{"n_head": 2, "d_mlp": 512, "vocab_size": 2048, "norm_eps": 1e-05, "qk_norm": true, "bias": "none", "lr_mult_down": 0.7, "grad_clip": 1.0, "doc_mask": true, "train_tokens": 167000000}
Each number is 128 + 24 x the weight over its row's rms, rounded and kept within 0 to 255. Layers, rows and columns count from 0. Numbers have three digits each. The size before them is the row's rms in percent of the matrix's.

# layer 4 attention value, 128x128, rms 0.215, rows 36-127, columns 64-95
086:137126119138128157147108119097145134155125116139127154150129070099087115124163129190166143135137
098:117157147143124156110149086111152132128100126136133163116136145073149145148167112084166141101119
097:124115174163132143150115189111101113131126134144177122131111107154112129112088127148144169120186
097:132110125093131145137148156158117096128134114146123132088148169135168148138137104098117120159105
080:118084156190098114139118151144113147142120108178102074124129155174093122116099140144112107096102
088:144110087142087122111130125103162147087084143095141153098139141112103098142129149129146127130131
089:169138077153114063138116128132126131125094133155085095142163134093102159113133135149106125098127
093:151122123137112103139110181097107109141145187127139115134121108127124138153136072163129115129131
095:100139149085170139126110112132153110107152106108133102170145110153074128132121168141190127144113
101:139172153107117121156151139124134134117142112159128085151145135141138151148188136160161132126135
102:164182132113132132142151105162122119121115157100121158146147146102122137166110151171169159152133
088:158165142147115090144099140122113128110160149115112133130090172115130136136119102125161121111110
099:096115132121108128133143126109139144162167143104145146137127129118160144168124135137099150103134
095:100145138142124109152154110119161139137114139094107145121156124121148087101118135130133174147114
087:145132087105115124147107108093143096137131121129139156138115140175105086137146120114113118122087
091:123117146129135114167132111119160095175109102111107123153138132080097132117171100126163140107145
096:157131104073142114155132111162154121168123114157092146095165146119124130127117153150127106123155
088:157113122144091144125064160093111128100138132123122137123135097088118154151099116170114128112160
096:156112116118082130104114122146107125079133154134139090111138098116168136121132149108096166132137
104:118152097127146085085148163134155128147165136117138170162153094141125130140146099116101140134090
103:152118176158146119127116118053125092128146197139141125110122125139091118128125134132131129148171
096:151108160151126142157113119156120156094136109148123161115112077123169081107068113118127120136139
094:116111148099145133123171133134105103161143168118130127142142127146140104158111134186101112160101
095:090142128127131081119136137189146103069169110160162092130157109131128117140119105171148146124120
084:141170092067158134103101130116121144143131141117116168122130153114140173126113136100115148129109
092:091142107115143124144143096135123105155112141109150161125134125113100096170105148131134133138187
098:130085142109129103137157131144075134124143108143152062092111164152122107151198137118130132116093
096:116094149112148158105107144134170103118143138143158132113176164135123129159156119133164135153123
104:154153133112148110141123109132132119144101138135133126113115143142108117155133128164108153123054
105:116150112144100124123149117137126119111156141085138128079107146126124122158125111099172101151136
111:152131123109130130108100096169140151066131086139105140196153151161144136115084115134169124140134
106:160129131129117118142140155135126106106147146163107089117112166112124128133099169190104106201115
112:136140088115135102135115100126094107143123140156120137149115126146127070110135134137114117143116
110:117132128108113151131098151147128150122129087112092109126180117128151158138102158134147125155137
098:129103132151092101140135092128117142128108153149109059150132088129152103147115110110146143106134
107:143124071111123141107137124148130151140142175190142166112128107153130146155128128148107143115136
100:092121127122106126169092116099157143112123135121146085154107117134144118149143121168171130117138
095:094134113125166104140146127137132105143145104116165130110116088124104106137164173141147092158138
102:135149061105122095139120147155125079124094075139165104111132116132124126139096088147128140096108
098:100136133157118157163121129120140154136142113116092165123142122126143122158143128116117152125099
110:152159180156143126106137123155080121085126097163128119107158149130141136102140095159155135091166
100:092149107124128143106125120118098123128168135128129131127166095140162131145098143114118112142142
104:092122134124140125126100149103129152124067156153132128150153136156092138103177156128094144142134
107:106149136147112146119114206135143130114066171139108102126148133144169128136116122148109132102121
102:142120112154129165146109169051095109126098147161134165123125120158112132132116150125150119102129
100:156139110155115157108139169115113127113155156112090150144125112135132084120134118155137181107097
115:079115151137125113127151115123134180128133125121123101145082169137151139105134166150138178101140
099:135101081108141099092127120111132123132142163128162173108116117072097168144129112148086150149127
101:170106156178139142166108127144115148131118110142137100128144133110096114097126170145159136151171
101:108100124129133125110139084201091115121154114121123146119170137134104137120142126117153158149129
109:150096121135133145164110114130133155122152138128111155112172158067139155131082107147073130139157
102:142167142086100150133153144175117121098136122134135160076138113085134137102085137130120143106118
107:106116125131114159110125117151144109079095126116079184106099091115115155113125150147111140111151
101:151128110110116174159136161128137135134142089182115130153194114157123128132089095144095095154132
103:110113145166139112113115150150132119102104149137112152145077111133148128136103179129099135185138
101:090128125141139122146131129121111119120162145173102146108095141154091107100157094128147109170122
103:104116122085149099120147108118139135150138128128107119122165141124142121101129135140108145141157
105:130134117142137138043116144114113128128106138096116090115126135159159136152132160150099149191109
107:099107100146095095118126146139144141116128126110176111147175124145077093079127145118108121118160
103:116166167123124118108110124106111129168117087099119156091158109165104149155111115121133145162124
102:118122124127148108163115149117117117121142101175107100132121149125127090110125147165139148130131
112:140168182095131145073098127155150125135112144158134156143137148112120127130116142084119157135140
108:136104122140084143125130131104058161105117112162148146155122126139094140126139143130107111165112
105:121106124128140093129132119129107169131109148143112125184117160114147126119171153147139115173160
098:113127150139120150122127127111147101107132162151133116123104165125125094137123162116132147125141
102:108135129079136137098132146140119140150101142157139099096095125103126087145115103119134099110115
105:101127132142125129136094108149115096147102142087141143162081107162120104130108075162103179159149
102:072115132116076109100125082089157133090114157147099138117122100125115143133150147133126154141150
110:139126147063141118110127140142127100146122113093124149123127117118096149133153166153151125120145
103:145144142156137157150123141151151156147173139141154131138122119168099151152173127127114116089149
113:141110147136129107166138121161145149086143148095102121133107136132074131073161100117152110097137
097:157141138117115130172139082130099115136148116157116108101145141158147123126175136121144143133129
108:116155141110137127113143140106085107182135154118106122179128146144142160149156115092150119129107
102:080139114102109128115145147122080171110177121137152130150134134133157157124117114104164119148143
103:127110070125138125192117159151144155130147182118119125098114144125127172164116104128142107139129
106:124128152149141135112107124090127138115157119112135090143093105122138154177163115133135166147131
119:144116109154155091140105133156144112100132122133152116122064130164141107147112099137102149083083
099:136125117092159111101150162076153134103110135147132139122108119095123117078101100095117127165105
100:112171130086123124107119093125172143080155125113152124141096126131134111157138128170090139134144
115:153132143144118097091122093190153123168167111130138126139100089133170132113165136156131082116129
104:139125096133108139117106134112138141107144105196124152189146153110125128102107115113095133092112
103:114108160183099116129144122130135156142130121141122141090123119090166123119135153146128156135186
102:141109171131186125115107128164123127168185117105137120115128154122117090140123135126114138141123
111:106138108125058133121139092159122124160134114136102113115129129123101095095142128117140116120150
100:161122142116130160143092162130145135155139165167126100153128094132148110094107132132138157179143
100:112141136144104117137169095126091108154151117152066115171139112105091112139175102096147120125125
099:116168130130139102093142148099136175144108129131184138152169142073106108140078145146126097109095
109:125136121113130106133151150133091124165137110123145088109109138119089132164130084133121140146148
099:108129152109120132126118152122100082139159103168174166104164119116151104181170099146123142145146
109:143059110127139138154136115118185129131134132111111166104139127110124136113144118115163140133138
101:153123153122136092127126092125106140126119122137099117099131165122143129102137137109119111122135
103:057129089154114118145138132122155092120142126081138148116111103138126143114146119114133152184137
# layer 4 attention output (transposed), 128x128, rms 0.196, rows 36-127, columns 64-95
093:149124120148128131150115148181143118121099126116098099157084176135140145099134123108103165125122
099:154110107151118119130158180116142124099105110121103158116117114135175159162101120139155114139111
100:138151120175118151099123130157097106173122137114113107122121131157108114139109165128089138173132
088:090104152131139115134115103109094149123109108099141147148125153128143161185171120099178126102096
087:130134102106103185156119126128128146163136164120113108100118087126119141119077131112172136120167
090:121110124144114131102117157148159162122124091136117128110094131175145128146127107076136168135102
083:125130162123108105123105149103117149103099138104121094160146177103146141143126163079146148126130
093:170137148111130175115117122147136171159118097118102139124131089116094164102180109135113161095157
094:097120160118141147119171196078111106136150097116146127107159134149095124121173078133128140167122
090:125136111120143103100123105115155138125092156056146154100113096092103133097129133105109137146175
103:136088165130122152126168160148126119133149105134146146161108111139102134120135137133125122100114
085:087147107171150153130119122068086100091132124163115147100152118157140122106105157116141098076168
098:102161154140164125075114107112120102122124112118102148116132097121093124054142125109153085135146
098:115168125167126153103123117140163105129123088129156145147115129165178081107136175135152130134098
092:139116119131159122119120128117151120120138092130196103159169157131084126100130109129112115179119
088:097149110153178135168144092158119174151109109117126146135088141152146125083151125131171164121103
095:162085142123089107127128130131088154134100145124159114148132124188086150118143111107148117139079
085:136087132162100135125087152142148121144105139139136111080123111081076151136116094120096139137118
098:136092124116148106153134127143145135110158165129093111113110084120095124157105168122126117174121
103:137135146118114108084151100100158120112130103117123147149156111106097107117138143138123157135175
104:176112116136122103154116113164102102179111126116125128130094135136133117077147117141111147148087
095:132131138124102126161139126122141122151136165148124155116142116094145077119140112110100124157123
090:152127150096153160128130093142111147118150092114121120163152131128107118142130154057132117149092
095:150139114156136158096091170130160146107146085086170102112138122097150146102156172152058140128140
088:113159156140087114110134138124129156122136135148118200147169123117105151117158115135110120090119
101:153145122065098157172154153113103140096144122130139114115135111129122099174141119149148136118109
093:120120120075153130063111139133105133091161150121114127131141102129127140104096147121120114118111
090:118148094142136132096179157123108166081145108131096148122121122069125171141131138138108156181104
110:131162158076117151139141119118087106117110148119095162097157132188131096132141119176139144143145
099:175091131145134134130111139081112137128157158137159128124092097123093103105173120122125119110174
109:143151096093122133124129105117140113125164127132125108143102140104133108124134149125131132100073
113:134081052097113157158154092141122135141111119141134119120100136118131131127100109092142120106156
104:119138141132163157146139095134137120135161143128095098120124119123118142114108094147105181177097
109:103102119132115163146131104129117096133092154135092128117139141124148131129106117132125189092126
101:120155118156152126129138114134137076117119120139139126142117133076087107071164151105151123114145
107:119109125112159107134120153095120173141087133151100132136135169147121158136121172132158106179101
104:131113131114143149150130118154145130143102069136126089096108120069158141126137131117140134107134
094:134121207126140137115127113155113133139119115117105087139073154143150141121129116185114149148107
099:111112153122166113091112114126127163137112130163131125177119132111127103130157120102072096124121
095:107136167097124144144147154092143196105135089127144140106101102132150116141090169138166111112101
103:095116104131115112120170156142119109129155113138151122144150133135110120135149173160103131114111
104:144164130112114124116096125125142139100110152124094118170131152113144132145132125133145178076165
114:114135157120100111130124149110133153132142120111104100076156099100104163101087110141150122155191
117:136141072141131124156144131114129157099173128124133111150125141136099103092128093114164096095149
101:166120148100129155149112111148162163128109159123112172125155144109109101153147130105149168153108
108:086085129139112139117139127135108134136129111124163139143105110109135150173172168117149133144110
113:135156099129089102173151123180182105157137144063122136145111109161133114172152107142109126145144
110:131129207146130146122112142099114128140136121132113109114094115145103090144134105138151065116151
099:142127126122136119126129117142137140140148122078186114117125114108129129118131104131137167121141
103:146079153123148099156087122142147097142072151137128117151107146174124137070159120125119115161115
107:146147106130149102109157138059140161147169166183150137157157111081124121168147145109099148095127
104:110143117177175108142140147092166152118119134160116128126100122168086145130144139107145115108158
101:102103123140121177085128095146147152150133166127135095122162083155115115132145146122117133133147
098:134133098107164112117123151126134148154121130119136172173155145128107091143151120115120141135102
100:120081098136079179121147091135129109121123160116100105134134168129141110124120124176126142121117
098:180143150099136114098125120117126113146174165148131098139147159124090116144112124166155108149109
106:083137162114148126138162106115132120137125116158098098157135125124147149142103094148137136127131
102:112153137143062112103109154092146162153129159152140125120123132112154167142138124163134108147156
101:130075171143128051129147113155117124137160147155156134101105182091156082103111130181138130127147
105:110121146119121167128135175158121110132116094100153108135086120157121161133108118154116142136187
109:141131136112138144129154124133158165108155124103113158125126121106125073138096125140131137141137
124:097137138085133104168137138137090118143141143128099175134118131151140178152114118098122155103111
108:113135135107133114092137112135119115140115149152100129101160140107119123125132133131173125141137
106:139091167112097110143115119166122084149091177129136121083094130137144158151179101138172114154106
100:087108100123105125148114124143121126135115152148143147130129101113153157102103120110147125127136
102:117164104132157128158170094119139093103112108162167113123117146099105111148118097123133115102135
098:165092135108119169146118124133119116078150170100141142157088102117126131183089147112122128158133
100:110105137140154085148100119141121157117130108139123078107117133114143139091102116098124133156171
113:091101123118139144125130148146123126123122157164141127156125110114101143119106111120120113144111
099:104115086135135099125112122088139144077108122119123146148138124124106135137127137122154123170160
109:162141144124122113124149093145143115139139106138131120167106116087077121118125121136115178138131
101:070190146141152127097112114117153126126175097154094132107110111100141103125111109131170165118101
108:125133138130106173087132141177147114142136115118134171131099079139095140102155099131154146129133
097:109093139088147102117150135129143086136113157149127121131097137165111126137138107118159126120083
111:153099087140159135101148116115122137140122152117122107135134111139115149121139163083160134109110
107:138178096135070142125087112130114143142147118118145132112168101122129159146098117113112139122104
113:111134135142157157115108150095098133123108119125091131110168154101121125108154153143103106173129
104:116157099112142126145131114147103113117111164139139169106061161113147143075107122148157075102130
103:099098161109130120127146125137098162191117150132132097149146131095100152144111163140105109136173
118:134167147133117142157134110137121147142112113133087115122112112110114146092133130117145130162094
104:107098122097115127115170142121130135106102156150140110143165098117162112192116164112132133148128
098:100128154092120127142171148130173141121158121106127143142134120112145114153152086106141135103154
101:151103119154117117139131178114041102134136131123145105143122115173137106116140111150157114143117
112:128102109130118127118129104134130119069127133099169087144136145106125147106147176148156139096152
103:125146109098096148114122132144095139170095148127182158137084104127109142163131141104139118104128
098:144108165110140110105157151153137106092130089119129184106160100147102131147089123092140125137108
102:149098123141159121106180130139087141150127106119099128133108135130135148146187129141094134135181
110:146146161097108124118119130114109133101121113092145083132125102113117130123140147119153151150167
103:084108121144122133151106138170104096091101129130097148140174128148145140123133109136096136135117
106:114125165111102116155083096120107098105107161122172132116130114074152121141129124140145115121138
101:142172114104119124182128157168100116148130112118147123115086157117144153121129153172120124134096
099:118124201137120116116114123094105133094135129157107125100111085128156100084138151117097110135121
# layer 4 attention query, 128x128, rms 0.191, rows 64-127, columns 64-95
125:116118129159108128094159072075116128132115110118119150181110122089113140136148140116124120098145
101:133111127147157115079071098111153160105115116146093136093155120116080114145118113144116116147108
094:097108156132130155176165121151131118107094123142136158110117116121140170131107117133182111089136
088:119127129129111130161151098123100135085163119174145168185092111128117137144119127080154121125135
084:139119136142134089127161156185114117153195123113170131124139109154107122126134107158129174126155
110:039126132103129124144186124131149100143096093053133114125096135109110127123112113131136112104122
103:129123139105084128111147126163117127118138119118119124130130187165135157157103162113133097092132
088:148150122148095099102102114104175150093138119142131121133145168133133116089147131119075087094111
095:109139116188141115116122125110143140125162112137158112129134114088118090118152160118132093117173
094:118104104185173130163154087142152106144100163169121138139089134123125141072114140133141122149092
104:084102124092121144140165141121166137115135086114115147110082104140113158156093102134118109099115
103:187096121115055159140150149128109124147090134122137177142100126156110121120185145137169143129100
102:109167162131143138159132113181136094149206112109110146108145132143163126130099128142118154151127
094:142097105141143073093144099119127140131141116142092157113121138158095093126133115138094092104136
096:147126142107142154118144141101139140151179124169167138126111158139127151144111109072108113113137
102:122119145142108126117108132112158100095127118125110136115134142152159146131083141155105151129095
106:093124151087132164159185138159128121151101109143137139113127141160109129156103157137141124113176
086:124117105111112134122150081125111148126105115124160139147106123110083096128161129134123140116115
082:113115150155158099158113115123175112171160162163122139122112122133110140128171080131106148161093
097:102109131124137112124167183144143081151170153100145112140112105123128150115116114120116102119174
087:087127136142136117081080128135163130125140130126128118111148179161118065078151128171102132144094
104:124090145145105102124091143114123106146127145180084187131161150125138128142188168157119141157100
100:125154105116111128105143161096140145110127151124148119150149136126138109083120136153132115094142
112:108131134100083148156167076159113141130117082141158128147110089129134126146106124139145077122165
103:085140125126117132102142127137127076122136121129119118175121152129146122117114125096091158142164
105:109163144147128119057141196069142078140145137184105106136147153129118118128140107137139142117112
097:089111122127140134117074100131112143142131110110127106107150121091129161153154130090119096116135
110:104100082112120134112180096139165102170125110122073117180124124113142150123125107127125146100146
102:177126098192143135126134121119117131130128138187123134167114101152139133141105088136153155131116
103:082134146161137160151133122125116140136119128161138136139112087116132133165122095135122147120134
101:134163126096129125134125136158089111116117141151111127173103152104138157152094152134157115104121
109:142146148146106159131160121114077148160122065163161157107158124151112131108110096139188150121141
098:106121138160120123127136124111146096106072183132162114077108136139082113102112099117117125109121
089:184115133157159122129122130105110146158102122101086136149158110123111101125140114076159119072122
096:109161121165150111129097123090137128167185109121115180117150134113128141110135153140139152097079
100:126202126123128142171107187098148094094160112147131144143131132129097141122105102171125146104103
109:132150133110145141166162170085135079156173074160137136148092105120109135104115177132139135080167
097:112184128150104118108143166149087155130165138137107140097178136137157151159122095145136122137092
099:157152114148112112144099112085090173130142106134104104083153116105117097160110126132115094124121
107:118159177115177153145132115172130077117151157135114171163106134171135156108133092149151167140123
096:094153131125100113164136120091138114147148149143131106100110131163098150113084192125176127117174
102:125151158146114103109108173113132093104135133160115108163147152117148141136133136135085140126094
093:135130132132156117080148105151155125109117060148127132094099147112090145138145095132121118111139
107:146105155113148098153126142149124139107111146091128167113149101100105154165139112092124130128126
100:175162131102091148103144146106141126124131169117143090119139110126170174152112128167157135159168
108:142113117105153179125117097113111099104104111121128144097114121157084120141150087092088090135115
099:116111129134139153112125152113118163127153148108140112096091117126155123147112189176109134200111
106:130117144136108094110115136126113139129070161137148145102191120128099111123150072082114138125128
104:067091124163157132145095119158111113128120140119105154149109149086168116168119124085160137149177
104:085114128145082101144149113171121132109177090134121132153143118153164165145107106159128132118139
100:120120134136105123191124158154104112131116115145103185127109136117125115130161115121124136158138
102:090136120098111122170141083125119107095107152136082154173092135098134148157093156086111100109158
085:148127094159113135160162089120154138147098153150110180115119140131114140159122100101112141102132
100:147151145102151140102120156164115110107133136090148110113137100115118159118098143128172163136159
095:133160140137144113111115150152143122128113161174147125103079129171150142148187094135090140157091
105:111144134137161131127157093162132117144140125175152151194102075097134171173177105131163166105128
108:160134082127163170147075158129123166131138124153126143183111120107116147148101130110149116109164
111:085117128089130105118142149131111098116141121123110109113145162145138125121152099151136076133084
100:108116123134151112124165072165110138092148142117152141125137138139119138151118137153126121116118
090:109147128155098131139124084106131098118097110077126114127163139085144098119126108108137083115125
106:132117169087150102145171119144126107107168111110129133103139138109126104125135097178129149107115
086:136123178102115112153129175135097098139104122150070134134168122129106123171127102118105126145147
117:115095126124111117152137139126122123143125137115091151126112148111091201129120158105144125134129
102:129146147093133159117108103145108147130097101118129147119148158156118143154130088133140136176094
# layer 4 attention key, 128x128, rms 0.189, rows 64-127, columns 64-95
085:113090172130163141114094160162138123152155135088106112147130175138130116095087167121143137122132
080:148142089142149139127086165128107147136149142102095113155137145130129132097096175133108079120138
081:139117119108116168149139153136152116117151122134165136129140132116166141193157140152132134140125
087:101137103097124137142137107148086147134142094170145148120129128135159164113145141094107152071114
098:119144089122123147164078157125099110092172146116111155146133168161138111123138168128149186102163
102:141095145158129138176156105104115163115130119115144113091130103111060113102144109110154121142109
112:139150093113120112127116165146102090099126123125102159138109151118167101124123121167113101116110
083:099135155109139139090125120082088144120103112147142185148140126106126141140100160120143167131162
092:108108164145129105146103163141143153113114079116159122090126121091115127091105151150170131106131
096:100064135140126134159123110177140130166132110144121094117158145094079113102091147138121106122157
100:117110140086126130110171109133126150103142079107129146114120115125116138146129106110095139118084
103:157165095099088128157122139133132141105143168069159150180165175176167142178173172165141131160126
113:135154085121165104145120161155093130141152138107113095130168192139104135145137135112119127129127
095:156150130154178131120137128152123177177086138162128120111128151139087153117086137131119104155080
093:131105153108124120115131129092129129057119109086204138146174131158149111102161098121151144162160
102:139108129153145144097169148161075114132106180198110121130144138161141127093125115131141119092142
102:126092105147139095134151046089141098102165142128172165100098119117087165138114077128122128131105
094:123085148130163169101129100126135148162099143131132126132100129159134139148127105122111149147117
081:164134134161117121170105149125116110110167141073129120106165136093128098141138130080120135138123
093:160150063124116146153128171135108134077127111144123147127156130152143098127110122094142127126177
096:163116127171145107125096128141125128161082121115104135163113143138112135114117126142126146105128
100:102110156132179125128146160148118102146104115150100103138133116132111132117138142113148139090164
102:156113068145101138131116156146114130140137133140118092136138160127129108118143175125134145092153
097:107142089093113110100178146133131094125153127118159108145143125155165141165139130141093125116087
100:071099145126135138167114139148149114137099155137130145133129135140160144126129103146116145104131
096:118114143100125127122142105104146121153082129138119124093140138095114125113105122126118136140117
113:166128120113127150112127142116113155107145103141138112134116130136141112142133089150135126141112
101:075074143149092116118148142122125152162140100170152076118115138102111124124100116132111141144162
104:099123159143117132097151105135144125110132150172155114129100108150109136145107138146146125113145
102:078147145149183111127155167125110137183140130119135133114195119097096138139088124067144164091123
097:089137108138124129113146085129146140118140118185065096157091115109105149119159133173114114119147
098:162142134135110136127111128114148150154120153096141132149111121130137143169130109118146181097120
094:152096116120117139143153134137110089115114113139118123162180158104131132135110133116148115117112
096:098146143132107107126118104086085129072132116111090167149126107150147153124139146113178151104113
096:137154124126159123118140133171116105156094108163142127154133103100141087114121147165154117180119
091:137095111095125135144132115143091148108110113096100093136116128108093123103130126133132114148179
098:074118123135183122112139131133133097105176102155148141131167127149133175096113116099111097140121
095:107191143119126128175144153127106093139131131080120082125122139123183125117090096116144160103103
093:106141124164124101125100122194125128105105145164118078138133123130116138126121173109123107145131
101:102097104117133099131132121166172094143158118080149176136158167133144123146158119129087169183121
104:159157125110101123123160107111160115163102120135144121114097079111151148115151150134136166159067
092:141134154128129120114095147117143092148166122091132133099113182123125143136133122109127161141155
096:084123124147121161137155117172065109136133105110158080095154132140088133125170132151128152131158
120:106090145128133115140123130122124121112155150059124118074140114128149068161120096085122117162134
102:118147135128105108087143110114152176129106131112122124110125117107123154122092121087122156139139
115:128143176134099122138096106129126152105116132102141164123124109147115148119157142098149110124136
102:124092163115134107167146131165147132108133123171153124151092095138132101106149144163144154141098
102:153101142116142122150111197127146109162122141144165168094129151113098096145112126135088144122166
090:134165111107180113162128142099137132122133108159112095112130105111114126099105116163090105110115
085:112107122123131124117094105155105124142140167097132114120159135104137123171131118119134165112112
099:137103139131075120126080132127097146143090156102097100122128165088120122147127118110146119140127
112:123125122079144146115164142130140141069104157136082127098135125133121101152131073135083119140137
095:127134105076112141148144115140155139084113122104192102136099133141138118161132115116076154113148
094:095112096116164137111142130194154143142133135116095122107129117132152118126107141152145098119097
100:119154130129113156171134091106143091107104156134154123101085126126160123139139127103133129158109
102:097153122132112136157179081101111137138153134143116122134131146123109165152124115145173170133159
093:128142191108133111133135147126168148089124138107105143146138091132177143126113079135150126090082
103:122133124140137139090140135101116139104141091111146052149113160138130128141140145161106122157144
099:096103141170124158092156096170123154114146139144099132188101156115111165164118115154155159113154
090:124130141126111109152145092121166153091135125119117089144151123110116152156120125082153105125129
101:145115103081167143112132112091135109122132112149120138155147135099103095079127137143088090113090
085:124108142121103152164094157140121142122046122172090132140145131123147149095151095144107110149149
113:182164131132085147094135142166124084155122163195155107159120128137150170149132122109125120121138
091:164140115069131141170125165171159083113164144150149077118126142175152125133107148164123134074110
# layer 4 MLP up, 512x128, rms 0.227, rows 0-49, columns 64-95
103:157129166152174097161120101086108133111128150118151106108151098150103072152143160144125104150151
107:127107135143111132117118093131122139135159106135106121117145081115129138165118113131151118133147
103:148121113154114109135158085150153193117108138160144135080133124177134098111129122103173097148102
091:136117145132132131148137126108099116121131162094097132106132200099182108129148138161137180138132
098:109125133158088126129123162170124128086087116107139127106098144164102130135176142110126169086099
095:146128146125163148136068125111143150113099155146096164148134119090139088140125140127129099108152
098:124102124127145096137166099118160116085120116125125128117110130099120163162124066130133110110132
101:144120120107163113127121123137157123123098118149115127071128124132150160135105113121089094180100
102:112107098104142126130141101105140137129134133147134094148096163116153102135162089127097138108113
100:182128089099099156103092122074119142094080135133121098112125153122123103147135131137125102108147
096:173104114097139126142103160140123101179151108142176099126122143122125090127140110120078119126142
101:116129137136099141122133158138157108073111115172119140117112127111117107108145124091086108133156
100:143154155074121163110146146090122171085108107136140153143141159157135102176121145138155140113116
100:140128108122089130115096102128135115147148126154109077107097172137113114111142155130161141109142
090:130125150120133111128129159077162148145139123095163113089138126161117150097142120077135135129137
111:144088134132138143131093131100176161146094118148106147139088133153139132147116125171149098132118
105:168109128145148169152056115121123160119121119094091136168104110117124117100114144129115105101143
098:154106172142136147098137108083126157132127112094143109127166156123156127161169105119093150131138
101:138146139135084136129101065093138155106085101134099134123145134151140129097138118132172116104161
097:156146110120111121070082155091136134135136107152116112110133127128137131148132116142128113103141
099:113097129145141171147106118107108118110094133133050097114128139153116105148113125122146115155165
097:119118169101116133153107150125117112131108076156107161133103085114142121159115096176134116161127
100:122079155114124136115115096144111134137114084151106124159124122130183126153164110166144121097099
099:124136116122099163098135121141112118129106101117094106145151139124165101135111118124108139111110
108:120121142108123107153169121138082123158118115112133080111118123140135127083154113098142154156100
094:143116149129142144116151120134122106120124153141103145122125143101154086127144128091152125113165
103:113135144129131110182106123118158132126126164100163170142138137134156087122160102171140144122130
092:106094106126133146139179097152156137099108139143152156114126125152180115120151139112106134144138
097:147142086105129181121113122120098112134129106116107110154075139085140164140151136158126146109130
093:143192076143145132148131153143119151123122153109141133124134109151092109172124103150153148116115
095:130095138127119111123134158122144117122154104140102144082106122123153173137121131102128115114102
099:120138109158134078124107112104146141133109147128076125151163127162130104135130086147148144109149
093:091143143125091103135131147125166121086144122125109084089085144146146154109135128131088123087127
106:103097158110143110130170100134077119107123142101096134097144152129138093137127114164110094118066
088:178102144132127121108097113123121115085128096120159185146091129130112124135143141138156104138153
103:168155169105123148129065135155104128134133115132167120122148114153104112099149148119126115161089
098:133145136135137148147183143146122135095169126123099134129119122136134123176128105106129096133125
100:113134135148139125109119128115129168100084136126102091133134151092138124137111140128151126123122
107:140129113157105112122128079129125107124144136122129159115116154098134130121143132096103140130065
100:147096160120123091154114071110119135156129129162080146142106167133128142119107139079131096124130
097:132123125142133130106119103121112145145101123150123057114133120123132118142126122086149146106151
107:153108120145147140106146122135144127140107103132137079169115147110108160126094099149126122141101
104:137116148115138114136095144124132146077128100159109138122138158153120089076163140146097103138104
096:112131130117079149190134114123135159144120151151120115106116147126085109086123139144075091133172
100:177063096141115141135119124187160127116095169117141133102155143126084118136130147121091159142142
098:145158156116122106081164104093132189122114117136128135138145168129126109175119091136160151115136
094:120126088144151127125127066140126129094131123121119134136136164140156151124107145104144130096156
099:125128161141118089143129108132124146112105144133122133120068123090131118088140091121151102172131
107:130143148124122076111071130098133120139118116176093167147128122112103109107167096141127139105172
099:111130088110118171133138098102117143134127126123111163107077113150146089131133148115082140103130
# layer 4 MLP down (transposed), 512x128, rms 0.0769, rows 0-48, columns 64-95
104:118161119153133133113142132119162126053143201158155154108070097088153136142158129120119100140102
104:121166132146130102151089097110121150120125108133095158109121162108088130124159139131132144108118
104:128112143108123135148097128102130086123075140109094140155099107116107140099150114116125150155169
092:149118088189144113143121125099160125066163130154101148118135121155092131136109128102124087163164
101:117161146144109131130153141115148088145092137109170138113151121111146152096180121151160138134136
098:141129129115167145147118182111155147180095104128085142158128163094122121089093109122179133152143
098:153155135118137106163121173157114135123159099158148118106124114152086080096144157121104124127124
104:126088118147108158121145078143115094157088137105118115120185141092150122104120157096136091145118
100:142072189130133127123119103115131129133155130144114134135119142193148140097145116120142175114096
098:118118171169127160126117150116175137148146134104164101135102161145092105138083116117144139136119
101:106132111116132141124179170139099095144142079111156139126090119095133175117092165107162112127095
096:115148112099149132150144137110136128171092127138076147119121149122100139123104128117128136103141
101:137141131132121093125142122146166154119140136120129171174128154136123165095132142127130126116106
097:125084123176144114131116136075097156113165089116123111131108116125141174151134110164136148140108
101:138144125143157073089116141121139097162138112146147150098140132129122108138134154144081149081148
111:105115111130129125125099093121140155093155148085101139149111082116136116152126116132135106140126
106:147108117121154155139105117146113172147121073123129110144156149133102108096081139146121123107097
100:148161074129104152200141124132084157146157152139139121156144116120148074088140107124118115148139
102:079127088101130129107146102154121147164088127115138123101122138164160110164133156095157139142125
101:167133159113139125116131162137122150137120164115102112116115138090191099133115160159148114134120
099:118126086118112142173155126099133131113131208132148104113162155158147115130134083162149108129089
098:147151083154125129148129130128089089155169115095101109097129113126087134131129144122131108139124
099:096132141165129096127116131110114128130120119127099157118176082107166157137099150144117105143095
100:080134099119116122118111115153113129158121153135158156121107146159155141148095156150146126126166
108:139178129119105123093145140118124153112127118151165128089111126093178157109103119107119117079125
098:126126148139103140146112141122135075099107123145104093107145138149098146150106169162124105146147
106:056118175136172094171139111176126112101139208147124122152139163130127088152143107148112101134144
098:156150049143099159130146117144085122122119120132121130115149180134092154139155155128106126138115
098:120085130114129128092116117160121155124167180128108162136098122112182116163128115127176157118125
091:130137103155110134159105144126146146138138126162140108138176154171112115114124142120127141135117
090:125113110163173123134124123121191111141155113159132137093148121125130149123105107126108142088137
100:101119087116123144133123115168079094153073132098105122112077117139147121082111144119107104158119
096:150136129133138125105111145148117158141091170142148117131142132136140155176112087162138151190129
107:121154155134115087138147121129150141179129195083137115092121108122124125118117132131139100079137
093:146065172139101104140104080147148133174161141109083140099129173130136100163150165136095129147159
098:087120139145123131160125079164094150145108099128104121148125125138123132129097158153163111132143
101:096138148099113161112147120171128150140114135136151167103078136113143151136136143115153086148138
107:140156110181141084142088136133101165138114110132143148133128124142109088128118140117104116129128
102:108094139154152135121138077119136169099143135110118122125128152102138129124145141103127090179139
101:131136086102135121132156159108088142097191115121122129105153097134088156163158127111130083112128
102:121107133128134132110180090120134116127113130104126119132075173086141121110128121126157138116106
105:134083108083103074113093137133172144141105144130098127104116110129096133130122117179143116089117
108:138148139113137107167120115154113159164099131143069121147175095153145138098171097103082120154134
095:125100091089191152087097156095124154151127156097135134150160108119104127134096111153098100091129
102:167137132123146129125169143163139134155134107171143070131140177116114108113109126138142131068136
100:106095146157155116117080140137123153145130133153098097144123106112146131082145122141125119080138
093:144082112142164111107117126127130159162122155116141142129085123109172140136134102157138074154138
096:154102140096097151135133087124156149135157092207126096151152113139151118109128141158133134106099
104:131155182116092127158129117138114097153103100114127127110150159113106162172157157070131141118104